config = dict(
    n_kv_head=6,
    vocab_size=16384,
    activation='geglu',
    norm='rmsnorm',
    qk_norm=False,
    tie_embeddings=True,
    init_std_qkv=0.0269,
    init_std_down=0.00368,
    lr_head=0.00692,
)
Each number is 500 + 40 x the weight over its row's rms, rounded and kept within 0 to 999. Layers, rows and columns count from 0. Numbers have three digits each. The size before them is the row's rms in percent of the matrix's.

# layer 2 MLP down (transposed), 1280x384, rms 0.0418, rows 985-1078, columns 144-191
097:480544535468474470530492562524478485449440459546486493514528531537509538456527536494466497557489522547509528540483499571486558516495449535448486
097:466540487546516584470576473463486458473487491533521521485528552516555497510554513508456490576443510431463516477512441554504517447522518467471477
102:519457401490468470481499426564534501472494500464513555510394548495490507528517566502531479521540500505479511570477551535502573565465483449417530
098:540483528572503504474511541469549458485492563546473513470469484506563467460523514526456551471480473474520459532435501490511523476548513493543411
099:474550476607514525485487502534445482468453477408487497464473530499453552515550558411521614541521566501507502518538489449541497538493514505479498
103:511514489526527522500507520541501465499459494490504480469528473497476572509520416568455544507561554517513504494430502504474515518500527532445526
095:544527505535485501496536501468512522540482478504524478523487574518461562560451483503504442561482506505608571520426540477508530552471558404456466
099:552455460524523552531493524464518521539490464475423480459506548467436526468446477487519438487456441544534486465453490495465549559539447469500484
096:493488567536448448529437498437496519501551514389527540561581481419453524444501411537451515552519475496523483519472494465464576456491478487454458
099:540437507529514505506568463518485494451502533482531500455481568456557452564486503514492487511513564517517477511506468537495416501537534535461502
097:531486497430526518508585558525506522422471470545519479461447448424527499442519498528490479481530521513507502424489377407505505503586486490440551
101:525509471455530528552467441455543535489515487450561504576484429507491565493438498469492469511507533483471467511469531411565452500517493467469490
099:465483464570523482513543473542463528478439539478531562454505530443467437502439619519561429491563544472509523555519541482475464407579491523492452
101:442548451520466516441507473504533507560584446490564576553460511441480534508523523501437464444515526496616499454549471509519425534545549419520471
093:485517517453538445478471481507472450501520501541489475501537507488483503441536508521435547478524477542415402455558522529529524472486465457452508
101:423545480517488546482529524516479473508508504570493517453484489411500507456514556544495589493464484443470508531522441475569510471521478484470542
099:475532461491547525521526486512455483447486479532529514476488426569567511456459517521448518539484514485562534582499584562475498455538514449452528
101:518475521537475514547562519451469476490490549555479479555529434488489461549505566552488471494479427450442548454533481470443445450548452428471508
095:428554467542541506478510544504499501567549524472547467492505473493571486442526522493533502517535502520535494525564526522444442535489533432501526
105:543460438517513471490531538413489512483475518522498482480535459487543444450520486486562514452521479393465528471542512441422506497525524485581532
099:470471568556474506544500503461546526464444442448493570528502471550485542414490494475507499519548462502458502519538505594512532468489455534530537
101:516469538521484542455457489493435433554494539507531556467492500556465549607427540464414513567482508538472483490492510466506502486452462606518537
096:490500510412587503515493457551403564448512447458530545478515515480433486470481485508488614518440551502580555463503392447485527472538470498507622
100:482490478502592565570554525514571543459483531479541511489505438486462471508488516489506507500439569466561496568550467568516503435433538525505535
106:592572537472572455513548475521571458513529573499483536477460515492495459538448506472528518493442476507512452591518494543570518518470562523473494
102:494566470568453489515487538539522438550469505515502535533459478433541472541498467506417488456483525472528453425504477505483502536444478505504477
100:506481396524449534488539481482527429465514527467470509446519470505529506501493548437492473546585513444506580469519410525459440495500534484492451
103:514540507494537499493551449567466497507547566498538555487489486489441445478578466510501525427479494539476473489511484476492513476536486505448458
105:547550487532489481474536457501452520501490520496532518509475517544465482479517508531481455522500429485479507488469514526525532448461438526541529
107:511472488488490518523551517476564544544521535537535469561492537548551501574455460453410510449545546496542489464516470507496447531517437489456539
098:499573453460560467484549451570526517492458466445559494461528519511503452484574506529479507403467454531447463508488489468504492580524509480558463
098:496488441532436579453497486551434482448520547485442506521523467574456431514500529450485501528448529416481593500534496441437557501517553555464506
099:464483569493483477445483558595526476501464484584533506535472531464490516475438518518597523533552528513453522555541435565468521513499490456514469
100:478474471520541507516540487532495522479521516556522475554533458536431550520523440551486544463529509460475531509511519494509430459492485502480448
105:471572508444480449463529524507500532511525493576440495518541530522570551567553475460469424466485460572503486482541511501539454537482578519469490
099:569495488479493510503460507515537515452514504431517508446513551473520565561523550530529490440492585574449490465493452453540442432522473469512515
108:481464589440521520472585570583474508514546511553488523508526538509466539549548507488558563593455474521513531534522396584465398507497482514578497
098:496492506530473534495494468593444504449484528499554450550581511520535508537483494522503522503573422543504500457475568535505529455489454455522471
098:525497471505499502527473485515519498504485467471510578462463466471537505495544533526486528479515436492490453522504511529499473442429557464536472
104:531574491550600532489511490442448521460554489497565476512505510498478506478547523448515537484434545534521426532490452402488492504574482554526417
096:555484516545468522558456498486480510522437528427495471566472556530473458490498512496455519512478483488503598524530467518549541505484508459483556
100:490505534472502474516422432462513445480429526561460457519459492588520510485528477569514426556538502487507554498572418508542504519530514491565435
100:549547506522551514452456554523561533471507493415499538522510545488492444453527506427482534483570524443475419526501488517423438547482548569493541
105:455512426493497497533515493511484439489500542469456464479556459560490520491583490508518436497523430475525469416512468490538548498535517560506519
098:487435516511563571520468540605592546518511515589526434437486450556539533507524499544459407476436509464535482502578573528493496442563436562418459
100:463520509565460466417499466529481549508495398522561515413513521530504467513503501509536466456526502475483463463491492497555455547499493588523503
098:492527511413505549458564471546506485530482526519535497496546472542542455532542527475453446499493545545486544543498525587572534506482486518435500
097:480464574533478562547528448484488471486572536477551461461575463470642465541541487494487597476517532498493448547473543602448471514509477565517558
108:485530551481479501540453593501446436489481413456515467505497497523486469502507449555544573515572483529472543508399472436485512570496541442520539
097:484528456497522549527449512506428482445511500522502453454441544524541465519547492547584534467535483565578567455521519515444535505542462460576499
099:467481457477547526542410504526522480517487519424473469481619512534519462603474486477529574497527467514512468474581450502457544465480493561523506
100:547544526564572508518449473491519534539530451491488497454521540469610507525547499512580514483559442559463467479470391495480478523510518598459455
097:465448531586498488459515504523466486458524617472562491540601561515479458519480479435581478455470584556491539490548507481517503520531494457513495
102:589539521556418471499540514498491484464598499560530560491514477591461541496546462488546413524538502522487508501517461520477475429507520416475517
099:461556495511520476489469531491481432472580527509489503548438534503522447456496467509401471560536487586464526535490551499547497527522524491507440
099:516494472464554578564462475449500497504523580491442459462460511523513543550550581533485471454506520517524515529546411541526503478482538501387466
099:517448564537401432500465529556560444527554465527472426461535521500575529494488467468467540538529491568513561567462535485519578487516485559515493
105:439487453559481467509502507519516543539524537460495462439502447554448501511470544542443551463444443523470455406491572446524429537467475534552497
107:504482455578528434523419531476539493511532422488479545468492423488512512494474509514555594438533446518427478435440518513565517511537427477413562
099:464474535493478475461534533494536526552455494433415500485501435440532462559518531508458530480450544479504528510490458518474476531471515452553512
100:514424562512484487497522527451445548460516469489440538472462503467503514551530544502529551542467515542513554479451494504465534484478476478533555
096:559489536535531553511581519498567494381436463493489447504446509573526405521485552454489524537536497536501465472470478482460534511557482396481482
102:502426480455563536513439499491466480528509550490432532453515478466541508515505548524518451505543533439427511468443454537461509431500569515452553
098:490378484525550482494604560500436504456464467502452534533485553488536455522556508505533517545440410468417412509494446536417521568551542491530572
104:531496430537599489590465512410549411570455482531533455459520567495532538488456445408541588514487518475498455506606498563478531483461454549532500
098:554551465446470487486531543590508498510504507479458510472517463479461452476506517569511513557498475504442448499430578438461551384476505481497549
103:583476551527535477487448468505474467576484494493529507496520442482476502518516482445513527541509465449543503520525496511480519489552481473458490
101:540590481518534440541541479488501513562467439483487500539511455549449521477477507507469530530466456433496458556473523494488501538514560539441521
112:432487524450494473498464402479494474462422498518526505488568522526540508573486484448490549503462541458481548535475472534475572568515493450456451
102:432497504448488440422504541481564522469469441517534503507496524455513518559554495498433536510489482480527482524540493517506553489438476478557530
101:523522547449495512481497514453576581530481480471522514483470482493526481439552521504509503547522497486452505505498464431543452511508488530532470
096:523478532517492501444512554509539505531524461479456531532502485470486516482490541495486512501487496518530533408477500511571579492467563524459498
104:445561504529473483505475489451550461463503514520579518560565545476496459530520466524485436495564480434484471536504452524498489515551485599523477
099:497537533537518465500488449416493516557553485538483527518483523539479451475501522492496508495543554484490511524483482579560434525488518517530485
100:539582448483485486458462557496477505547446503414543565487546539498539484512466486518561609492571502466478559509488529504430525525598491462478482
103:525558496486466478475461471618476487478429466530502516477516536471498543460461552446517518474552535505518507499460516502539547487520500495391525
104:433489450419463467478518493538532473544517594481509488551460474447460559582524540480548479478508471467566562475447493487482513499439511559426461
101:493442558517547468461522548508502411439541511467458547521480513442481513522555468441531468485514472517447553537517584529461517502532491472495489
097:463475570482500506471533462485441517530429382463523472519518460472464506502518543552546515475530560516433488468533468535481527580503489564539542
097:476551425499552477535471465541559431501580530518540456443486532534496471522501532508462506413520514486474522458536445461504517554500482466540543
104:470453497508498511520451485494437506532481537537508567413515532555436519543528508470489544497485492529574520491497484459528483446497486487573554
099:583546426479461569500540454459556483490553531579402554526559541513547444481469512491498481465515555518486518442472505534491492518444538517498428
100:586521558510474497469561509519485564534479496495442497481526538413544486465462536417523520466518530426572489474517431534511385391465469503490465
101:528479482582479473470543500511490433563490536550453418499483476504447478501471499493424536438511540520474479471496554523456471607484573483552512
102:563517552503469510461449463509554429547519495544504480481494509471534496481495486497531455549477537495509607551505584456509446463499523472456482
100:531506492475554509539475518568457465563472500546524508535466431475448480480416542458583597545472485442490486502464519528500512527510497521440523
095:543495467508490437589487490489481460526522458511523542490406525455440498550477499413511490475436546482509465515457511566557511508459561463492484
097:515485590545447546484409548456460492527464488469573555574517442504511483529577507470515498506520515479593525477557529528550510490486521470521478
098:554521619475508498461464492405502454490460479534471541427465495481601505555542479545510536483490534498553548455478494517556498516506444450490467
101:544553406509478502471542497524505520462494481424457490574496532474475511449544445531499513457539536508553568495532545483573470503556440561488437
103:437526511503509556460447571423497478510452470448527571499533600488482471435589436521568492501496438488443455457451454476476425501506446466493532
101:462455467533503446452589527520533493459493488429475439499508478475467505552465522483439466456535501481552539518458518436523447568460504472417479
099:499524488456471488519502524446488482497502501520542526467508503452616596488412536509505511468544476489513478455433486532545485561554556448465569
097:512561483503530543456457492531479481492520483559562538538512538513434512507540452540523467522570488510469461571513590458529527454486581516464482
# layer 2 MLP gate, 1280x384, rms 0.0815, rows 986-1079, columns 144-191
098:487447553555539587523540494411544524474494501485500510461416480549515563533514467435463525577516586433514474449546467496503569442459550507489472
098:462552463494448488570480561488515415496456460464490477504505483519508553485465495502572456462461511581548466514558513370409507437492511532527485
103:534487477545502509437447478503551508478445552539536474467499503526474474537519512544474517493499498526549436510518513492503520522520486486488472
098:563541563478523598464589514529472473522479479504531530486448430543527480532499519604428513538508516514442538491463490476443468532503515437542505
107:531459498498524556505509488472537540511433503534490431477539487551485560434492474580522527523575517438480502569519530547493544573438511518526548
098:527539478465504461439513518537464549527447576563474540478442558462566487497506522523483538519383482525541523495511466462404559511459445568523449
101:573486534506549508527451485578555507498471510522483444452469501545492470433526506506546558465424446468474455495458568537454542452449499542440485
090:520514574513498449519512457483520473549452524491497528533509475429487465521566547510479470467442505553559463525481552491505546461463477486529455
097:588534515457552547492409487535429497433483559572519539530510455460537428504519487505438513446536472549498553521511470534459583496511437499461492
088:529561463449497459551496471524450553547446471524527471511467482522469521545529506490442500491493531486495565494532471554402533494509444519507537
091:518530644480533499533509495462562505527502538490508503490497499456470550552521569540473521499495454538492531493435490475459546436492504448456523
100:488495512472478484549444437391532513436559460499410520490488402474498563550506417472467507482506486446489472533511561477473564494401527488478496
103:580523534508557532539495535544533503421443461546410443392538397582519468548492537536500521483585464560450494557429467450526550480479447498528524
095:560543450505425520482552550531524525512458522464500544495484458446519535465504478487503458521576473519507460485534526497534473471491458470565543
102:443474539554443487464588510564585435560473453524440528479483486481445454517443463472480459523547535527437508480509454455525516525536502433462432
098:540477496488542475559552511490545591457488413519540511519502558510456508474502529458528450471466519481439490465525452456452506543499512459523494
101:507484523504480524430441487553530461465543483479527529495563529518468542445492494511546434551508545580553482561528497600563546511453522537536447
085:490455495514514523474469463502511412502523557496552540415480550545507534567491545514480524525422498434524451477490506492453465484522512536511514
100:573523508475516527532471493496494483521573503461500533483505509475553465498485455549547554516495523437403574467549516474403446509528600481495528
102:431547474523458504527472569466508517439427517442466553499536451496501507424498539521573526487522496519493530544452428544490519473500503547514536
096:466495530549570505574491567500492504499492534463499511480528529499476589509453472523508576460448539575462559456502533460506480453469425481453546
082:504517477556473428592481484472525570546495533520481555460471495543443571464548567496487470587404488437568599473490472481493457516513512416452470
099:502538494475492488545456509512501506581524464500450542532517464531464429456498438449434471576457509532486509493461506548488524501545431456478486
109:425428481525537495518456586462495518427556450502517563434458485616507556467469506470551529539481585474529479482510520479494497491525486494514511
096:426494476459528473513504510496494468484502472487525535479504586499526524443472498519512545546559495492456567462486498497461554450498497495531501
104:455551564511482521486472507470410536448532441504560445529499546567460424510480464517520533394409561507529471513508588480490493511458510511547524
108:476482458483506592511526481511430464541466487455543468465411459433469504622464477549503486552564566508515522517550524497569517504476505492458505
103:510465544503571473475537431398536463540478483538447542523478481517574574493506545479462568530528470475540500580448516488537493495435454457495438
106:442539483504476556507452553533510515555581503507510469475511443523503510496473457476430467626530584612485462451447552580473548441487509520531520
098:541546548553468489541534498507445429465521528549444476494524531474533533470452495458528488530530536495558536526500438550511565485456431474510527
101:550482486462449547536438473471458469442503536504495490517547496561428486462445549430495504554516460493472500494526599465442528507461482453471477
099:433470493540453434486504434541534503536527519502534530491497492470517474483428470487530499557524499481515482471499470553466508463504506509522481
103:517503573547472510506474514505439496555510429453428437546494467485501481497531534533447491519487517466514579446574572547534452498474513520548507
103:519450511522509562453474507480496493528462533452562506478468485528516482475506513506507524541588561418536552486426441461518550467546475494565515
102:463563473538516504526490490594541499558521525507478470526544499455437416528426485472498477526476526482459516535515565533506501454478479492586490
102:454393499527492510524514574507421469521523532562435472510532512473504438555443483477466506542455469508535544510458454525521445456475473550426532
094:479497508471429545501535495448517491579419467450452598480451497494534578470541459498493507538468511432524492415503507546500516437458512475535499
091:486501408489567422454469495522535494555489448465503497504479518561547570570471524449441542510565527517523458478520456456495509501475529483505517
100:595473535496581545452513491520503428475512462571484508514463533464450496512450423496487500481533563460535518470519487474442534508484447500516466
095:525461484518556523490497485542530488576479506543511555516534549545436450512500535468499536537498484509541556537571494416512478497467496551472492
106:549483513525579482541435502433507394463475490538421511529521511504516541482506494450501432580457467490545452517528441552525505510528512465555410
097:473549471498532477540456509483487523499520486480509462476471484446579507512536459437515456590517491454506497517553511565430486475449464532482497
104:496547465502533494502484539538494531507524570463461424492504430566508501506610515481557423447588455456495498449504507530509542516512493562510487
092:531513430428529444460513520518606507474459492581560456438508453514539584524442471520472469474465464462563457442529587520492453452533497505477399
099:421461516478446511557620461512454587506434484589531504585546562499489498515438484428499518549566510471484516467540436494528506528509518509524454
104:486453454563460445528474618536456544514502532472456562502437497475526487516479455538452545555491510502475448487453457447422446500574454488493454
102:517520464460514466500536508524474479499384444532500488453441576445442516441455570462460492538491492547574475460562426468597555451482567492460477
106:430496520490503506470527447431541470484473492546501517501506436558454426504499522491521451492456539503487544472532472491446513511500560455504458
100:460522444547427533485497502521537477456594545547507539497555459463517483464530510475504481514527544531528533450491557586581522547534423517501554
105:429476501447546541520373585616473498552441495448485464481590549504458517562504477465472576427490495456565505501607494521488471497526461533493507
103:569462495505465590468468505509513510444535506454519447467497564494558469531482527494512492443491444529437433540469515522464508577557520548524521
097:505572455395519492491480573589508519512487503524433516481467452493461545502446467529449532635449444474531457472389479504441455468528498467542468
099:533580545502456471451530477542589521435577521553518486511558472500463516511469528438501469507522538516460497520515499518480490462509543419487481
103:515563521431474565541480454506414484498525521523409506526472507462526532536458474516472491502475526453483526536491538481507441541632527525469568
101:520537473483492521507442518458514584500456428509489520490461523510520463458565542442513525556495436515452436540538459514491574521482482479520447
097:505553466521542477500484533599494545544453459480486586500492506448515528617590555408474517505493551502530496390470466504559535479530518526502483
098:464463459569447476463484435444479534487433500468564517463477526494507460516460517508442479491472514458438534440484554499449525444428487471517535
100:487526603473523457477468533474512508532507425496556562535498465516422456487512506509511567519490437493426501450513512553589505493502456528457489
100:436410512511503555439465447460552584506476574515517493468474560499431443509548488543560497463422492526531536477475564508455550530453475504461456
091:507475633488498489485571523495442518507468587433438504479511513484512484475462459498473495483479517493561449548520489463495426479514533452528567
098:514408484431513546480599536499589509454470477456496492481448552575473454521496513581518490526534480508506510550507444506532476490524499419479508
104:544557512483503512471523592436540518494536539528589482511548556565495493531485444475519622519473407528571514523505543462468501500480463458489469
101:501515486484436512500437479501515545477510492525550467448503443480481581539506474453495554485515563522551536467506576465571489381472450462512459
102:483549519541500448538579489429492539504517483487535517568537524461530465493452475444510557519446564517509524489502474501485483547505435489420515
102:472485526509502540505524479464583484531526473550577548498535501556537546498496495508432513455517504516484551534474482564444478509568445548478505
098:442545476420454595525573515500532490497494476558448513469513458507440500489481571450456385495547444551484496554422503516482486498480491497506513
103:506465502488421547482431530475487519479513502499570497383451459472568517508470468490512532458479527462534491491501455531509469494526529430528447
109:524526467509508514510458445482533489519524456456496481514491531493447497426509455512429525479557546478468479549465516483469441494485483516461510
099:566456559534500547528515502496464536510536578511522427551465426492437502509467557480454439539529515500497457468466507446556614530468510531443525
100:508467529493455433464489464482504561493505538437517504525476432509509443499480462500514522480561484493579555514491476481474497488508471465523512
092:548473502429557529444478464513458463476520531500488550556470476473479460452459561525580614498570517446482494475525511521442540547538535519542493
101:507467561531428429498499475504555513529508456485484488521543504517466458520544478545472451546536514477495475500573503531432497462539493563525514
102:526481446463464515452467564485502545461499573520528520542498467482532512539501486473481521514555486541478556481537549459488546502549564500505480
104:459539497553492523537497482514485535512442463483503517470509522482510506487548432455485428562426520437542475455551470515566544431495481520560467
103:563527487562506408468496507505514495507428563454517577499514563452528557554495574441560468488580526535497534511483538523528505502518533473433529
092:481516553482558429534524555536443511552552457468506537437528502496494505463521469589540539467494454563494471471467477554486528526514467527418478
103:521544464499473519536532525444455495542464477519536476487495419489493488497481479449533536524534527476504496484552478512540422540512551498487496
094:492528469455453491465395530458409487511505543555535545453427491517529491537508531542496563443585528417519509486595585461516512469549439487503418
102:480466599426463478434577556520527499501431530522421485453499554477437522445568500532455471573581447492516494548551530512580486444435521446551483
105:462498514545514536507449481509442480593480550609476429444455513474430466467513453506473498481513473495539518463472600429526537478455491499505499
099:508526432483527528565528494479491504440496519512457491483542538519502517507458531477498520500529564467497568488527564490468523570490588540467482
109:557498543457523479495563521476493443553457556470462515501580545435572487471502510517501495488474541541564467482566452530528450366498495456555519
108:561478452525500502447523537498490488492441481572509497553465470483514587454530502529501479428571482534492466435566523566481538512496478463543515
100:472510495460600418503533466530441526467508527537504532596460460566497444540476487500454509463491478519540500551506426520525497462538469521474487
102:545472534530475459509464522473500457438497501444487511472498508493472466487516464518513459521521582481527563533528500518542465467464511497535451
095:485478485452496597440522476528495490489440550502501446563555441544459439448495487562512495499538445553472540517513517459548436512475513490549529
099:425514485471572515544559486529573395546499537504426436463527460549493562448435488519509487525485510520414514517502509462506434534492462517499499
099:517522514558483453519496530505441546536509522508487433508502492425509480496473452503556500426474520487534499510468574463502488520532490449533557
107:498542467482437515528414484459460438450498476485467526431508482435488543504552450560470488500476534517551503571565478493545465452459467472519510
095:575541465513507464503485502485447476546513525495507538472495548486500444502500448498521470497549514451488491537476480437475539437532471505473509
103:455569541497529471476417473539491462572471482483504529524496525513520533474476492484594488520526486510522434515508506476517523494495501475502539
103:517457517555485568527480459588554425556471504487497454504486513515442505506546499514517488514554455520526477534513451491440515417411474512547430
094:449522416506515459457531479453460500452508448509532579588506550485453459470562465571531500542567440489537492496509589419490485476539561516438466
100:527586481485423493514435541516516547536506511559497428446473632469489486546431502509559454513481481533474534512487522509499525488514512436473439
# layer 2 MLP up, 1280x384, rms 0.0843, rows 986-1079, columns 144-191
102:542506475455466426526444540494539608489500549507499539468445453483471565523441586479469537522441551574527461539504536440520469496492483596543545
102:452580545544468550549522540466514461458507474538584542499567470484509436458500484549489471458493524468475481436507473448483427426567469505584469
092:463453593466510477560459499506478501470572459431497500545468465465454551583522503460437474511431534478481493525505495541473489474476454479500580
098:460418498414529456453457544439550493552556493538521492540567474429529484410446472501500466482452479553425465537408485460465544502451490459451525
101:492533539493430446513482600468474465453492481438467509518488499494568530515431527386539557518454481481483464428491501480484447457576420524486457
097:446554580527485495541499515432566443493531449507556411533532446597506498469533501452380490527557517465422530461447539494513528500522451539523475
098:437538524513526416417552503451496457465537506517537457575467520514527454546558521481470516472516592443513542584561471466494463475475466503622418
104:515506471463529527510588494573520525500462453618546450470429544548460491592507566511546524520534581481476516520562446494548444504501532541526522
101:447559496463555531491443464493482472565496507527533447487483410479480551475497493481485490487493438530488486498489486491538559483528486476510513
103:482497501579463504517445450451518435577550509449551464550551558524461451574458504486500485559481498489483517574478588569487490472429487515543465
106:486474568529478510439506576510381454492473491511439548433519515536457429505507543463478448490504480497505520496518455520437545462500515531517477
094:471499523492443547543491489430460449489592390474460527463508483517480499475435472479506488449573450489501418480465539444490539531470522457527590
097:502446545492505454524506480495525498475369572490451437463548470548475492473494477467463514577539448500416501475424524545463542502470505490482523
100:488485504526439527495486462518576521493477469447519448486497508509514594568415480441540470518452481504593545484409519479468477495426515546504523
104:489498509502501470530503438503509580416458388467367485561512468521483572571480406402531442450480501482562561502495493491452531529509584541454509
102:525542446519484502502469466511521508523526519434458457441473486485452559626504487477520508474501500585465480511464488419505529489514508494475436
093:488470450602462487434437520532494502535549495432463494507514507485501568469475532523449483570509543518550470546484504602538559497441583545580510
105:571447463408423431502518429514563461442471495501439561505480582488455490524445509533505489475493499467476525514437452457528531483535443518485430
109:521453472487448452454556577530387559508548502504558509513587549568519512522400617474541461474529523574534454515483509505548535519472467453468547
101:542483467445491506451543481591438488579529471529536494450424484496461504480476491510499514455508576499489499493527566452482497571494487457514432
104:525559454486512463544505498547565502450471447465468446540453512459509495401497484486505506435506578431493578531513515504459509504571468401469507
107:497453462575427513496520584462570458522499520537491438489491460568541515505494530494529348453546453517411422544426553519512434539479534515472375
097:477456447504454473474474513516502525476554498493462506502477506546521491440494477452475545492460447480516550483456542431450470585511456504517440
110:485484454473442482491500524553485438511511484513567529555510441500579473520515529444547489465444533490457455485517523468468549553540541457474529
102:492437493480555547518590461465539586478544517477567489438498521518462531476399529501574499511509528501500527588489557508537505455526524481439543
098:494534567479493512525512516464585562528461435447482484483530532569494481467520521494495528389514485506536527505532595476513477460478504546441525
101:503451442433531550498564482495498519427498588479524514530524481527516499554522544463530584510520463518578431530512438494588479536535457522474494
102:514469544518514494529521498549528566486455475590383465545474524460544462494462479457517533501538505522475481537537469499489493514449601500489512
103:543487390480608503482444485474432510347480557495526523443568538523523437447480514488601456526499455526500517477514494403420547529461508554434535
098:482450494490457526464524549488467474500535557578489456552516428511475579634420511501475561608514556434514593462550497543499483431485481501475511
100:512483551499562426524479578388508458542492468480530438475491532475535607444493471600577505487519506573509438501500451471527526485462565464530504
100:495431527597466478528490450405539514481502486477446487449505476581434454422549461513464480536396502473495438512520577459493470467559531560456547
113:511499517570490521472420512541487472410553530490545500482525534516424481464478490503552463494501463495418460574497481516438482496513500465467563
096:488415424552456455484531453446522477513539533496502531495493483551450481446463539514492469482524493504527517448436487516465577456499461524478465
103:474476489539501451476601559486450509505523432485478496521520493497422527466539460529469461478494473454482513532476472543463551475473526468529470
115:553525526494522446517560513482561506549478513501498567545463522468459508475543482485474595489519504534551495442488490489392450524502492480604511
102:476509477499530427459485489469497532503595505485436548494498547434423523500485506490498512520487570425515516523492475405464455471509508574533490
097:497460518481551502447488552516501496499571496524474432472506585559489456541453522479516506554439549483520482501502474475519499538580465581496522
104:541453497483495466595488519457442496501438536567434469494494519527503479489516483546555430466553487548461530507468463482504502430474473471521513
096:473498515443537510474530502481491476499525501582475514419455484488520530492461505483552460473550532492517455480543542474507427502505560497523445
093:511498467507412456488515558620495570516507512489563504437496509460496569560502519502505574503510452507461512506440575504490502470487499536428544
099:504416462537409536494577495522502470502523505521511463482475501562492467559490490534497457462483444558532564449449481455560511584494440492433486
098:567500527533538420517516442464500510485441398531493564539512509441505566523459471537456508506470534467552505581509398552481496471459474450520484
105:562558476469427469486534476456471445509493465404483525492491538491498469517505536459489545476554494549452527490466465462534508598450527512562566
100:529518539489476493590574524488475422450526556485431498521547464573478492499530515512545500458431498551542511475448532517488541593551535459401496
092:511449433557511464550481571479468532451450514511486521476509510479521528483458482531494536574514474474514370496502422444503432479524506435457499
098:438501353540577454479482546521454547544443572511466513528507473517365505502481505510515475560435480458459536471554535460496504505504471518462476
113:513504535528457476580528460506515546516441539512484471410491499478430414472511548524534519469491535555445496452529489516511477465556477481437485
104:466486475518461567418549538500572433512509471491543545484500475515479542448503491501481457489460532457491471483543470489490525551490644553484505
090:530470449504525487525536429426396580412520476508486608521493459516547464480435484543462505509457520538461520523456459463559522484466524456497517
100:449512484560541480523517503489511499529495478525458514479502499486463518486490542494500485498559574514468573460527489453530505533418455475494494
101:487512465452485526550516500489480523550467475521526566479518497566575547513526512512438547507517435482527476534513486521461443487517519564527485
096:516501510543436511519484517480517451509463464509485484483432487465517464505476504554512553404499521512537542470480495430539555582458516610471487
098:437459495494526479493444493524521516537484421422460484584584503523557534498473573482579512440488500436506495507504456505418457457460474536486481
100:497486538518473441533535548557472522542417486517553525482518488514512515476487461475521533559460493542470513454488655473461484448499451564537505
100:513599549571535512475454531534525470544464433500486524480428482503452499501496536459508481455450436584552509516514479518542520484564533497502516
100:522431508456489451464552516525460517535515444576487480481528572478492447481501486470562535570539443492508524523493471520560543476534524480465443
112:568533510533469491616450465418454369465514537453456511511461464547486534545538519522444541501496513499537443535382538497488506533521448517475524
095:487555430503563560449485479484490512455584479588593466496499558516487550469524433475519451521554466455499494517528552459546525490470529475434474
106:467525471466500504535540485532549477503494532499506465566501545566496487507478440476452482458489468485534495495545475591556444526500511507481472
098:459469522509531511491408548486428456549520474452495573525490481485512531483571429593564522516506547500544513547543496524547503480445546510500604
103:473559540545390450487558559522568491441494514500530483510457509522484569476495474472446521514445484576584506520511486457497450456510434491557457
096:553615540427462511498467458491533487536509530434517473505525523512450491445427525386443439488544520477614519518553489497543538470462514529509508
104:527527522517447485446447443569458501513531513499485633538455538529456499501530533516454413531576440480533553463522507489504513461481508491402518
100:501508470546482507513471449486527573525508438506498546517462546491508540535493516478468543456564490434519594495504457514585490580501462543480454
093:509434485446483566475541496543504461566524454473391511498470474512474529507484560455422422473484470506472499563502539465435527523471508515509503
098:527521523502478490430475567445499555453505507498542537438448426463450449474548510494522570517398526484552467526555423553506563522507599482468481
125:542496475510568502461468530467485537454542545508466453478540489532523564529517513431519491516420462459526495550521516551485573564463528404517458
104:576508526467511514521560559517436484548490549479513508513509541519473494445464497549543547502540502533440542496455572477464513474483530511504497
102:473489480500514512515487518534411422581537470481459485570553532584476518529413499550530496447490570501537459485505503531465527462508485474554571
097:483474492456517473538499473528468495461442547493483476490524567411494465487545476491524493521502432478492485615500484461499453454496484483571487
097:440575453513550516570458502508473413498513562449518492510493465439512499479518534491540518442507454536541471520451536422584469513509527490480450
102:513477476497485507507453521516437503460438559455527462430462485471540486592494462532525481479476492515485504485494499458500485455478477532491549
100:548482546539551438573504510489557473480568464577486492536491511467487517462527485472516425506464522492535498521479470483569463422457565536550449
095:502490556470453578531558525492467510507494477477482459504549469458507494462514492488462488496437490472490447502506416406470516530467509501636504
111:510460553455513417548455571489485496586543521486443501541476494474559502501533460463541541414476456521518547470470432530486554505478453534412454
098:465482510559491460513458451482497523561457469478476466445502520525467473487388562510544542505432454479538498473491494532508485438511485503516475
098:503524406505502470484450542516499473480585611505514494467451528506539478525517507421469523495524462493545520531543515466525469422530493412479467
098:509468520485502538478523489532503550459486505496400473554478456444528497424525450472487494545518542546488498525468579542477555465496510552542468
103:579439485491527503492500514452459508482514485449500516553505541506533487530467551431498488563561560496474521532542413484513510472562519541479470
101:491402499549481527523450491553458465483459490418517484474411471539522493503499529557508496487490456513477488529482492456406435392576503451532467
086:447522469579470513451414511479489563487489482515606473470451532546464522506508453461520517473535487478397475464500539466528523564541555497487541
101:486465450496507499397406487421547535544536449460518514562486505502533449477474554499529498561473477490423492483507557448506465458593445489452471
103:467540525457509469547460517475490508490458483502509497530555555531446472530501468516475499495478470537513538495526499455524427519497521564470523
102:510518480549421550524449531526512529509560447435481450510537500520487450506540438486408460514459399464552524530521515458410499458502529452513485
096:464574548514482522506495478500479468448492515526502431590583395448506529435534540575493473511517406462541546476574437469462473543571515520486487
094:476525466480552478548555462514519482534491513474429442445477547524518521411402432587487496544499518513411472501536487517495481523531460521495496
101:463485396564487457502524446561566513534595549487556511537432496515409453557468527524543450517481469501454454480524593498421494454483585574568480
109:498485557519448490546546483483455488464541502514478518510501448543483487606503462524525522428500428510446555527448413501469470486525508502531531
108:516471515519529540481552524431574513471458478489494519551455492497471547506615512471506511534517435592458528484484511507538459573495476441506471
100:514538503477489559522433457480544504504477556528538511528488521544476554480566522477569441586461495496543466601480509529473491458529482521479483
102:502473532513517575575515460584550410563468491474482502508491580503517553475537495491538444520566509527532518539483522466437481433416469436524467
101:489420475534502521460497471494555553504430473463468490450431521568487505554520545545533541463474549449493507453516484536482464489481440499455557
092:537545455515446491482499502524527600517488550543557459515486593453490509484436456473490430552493510520459550533541531479460516517475488410513482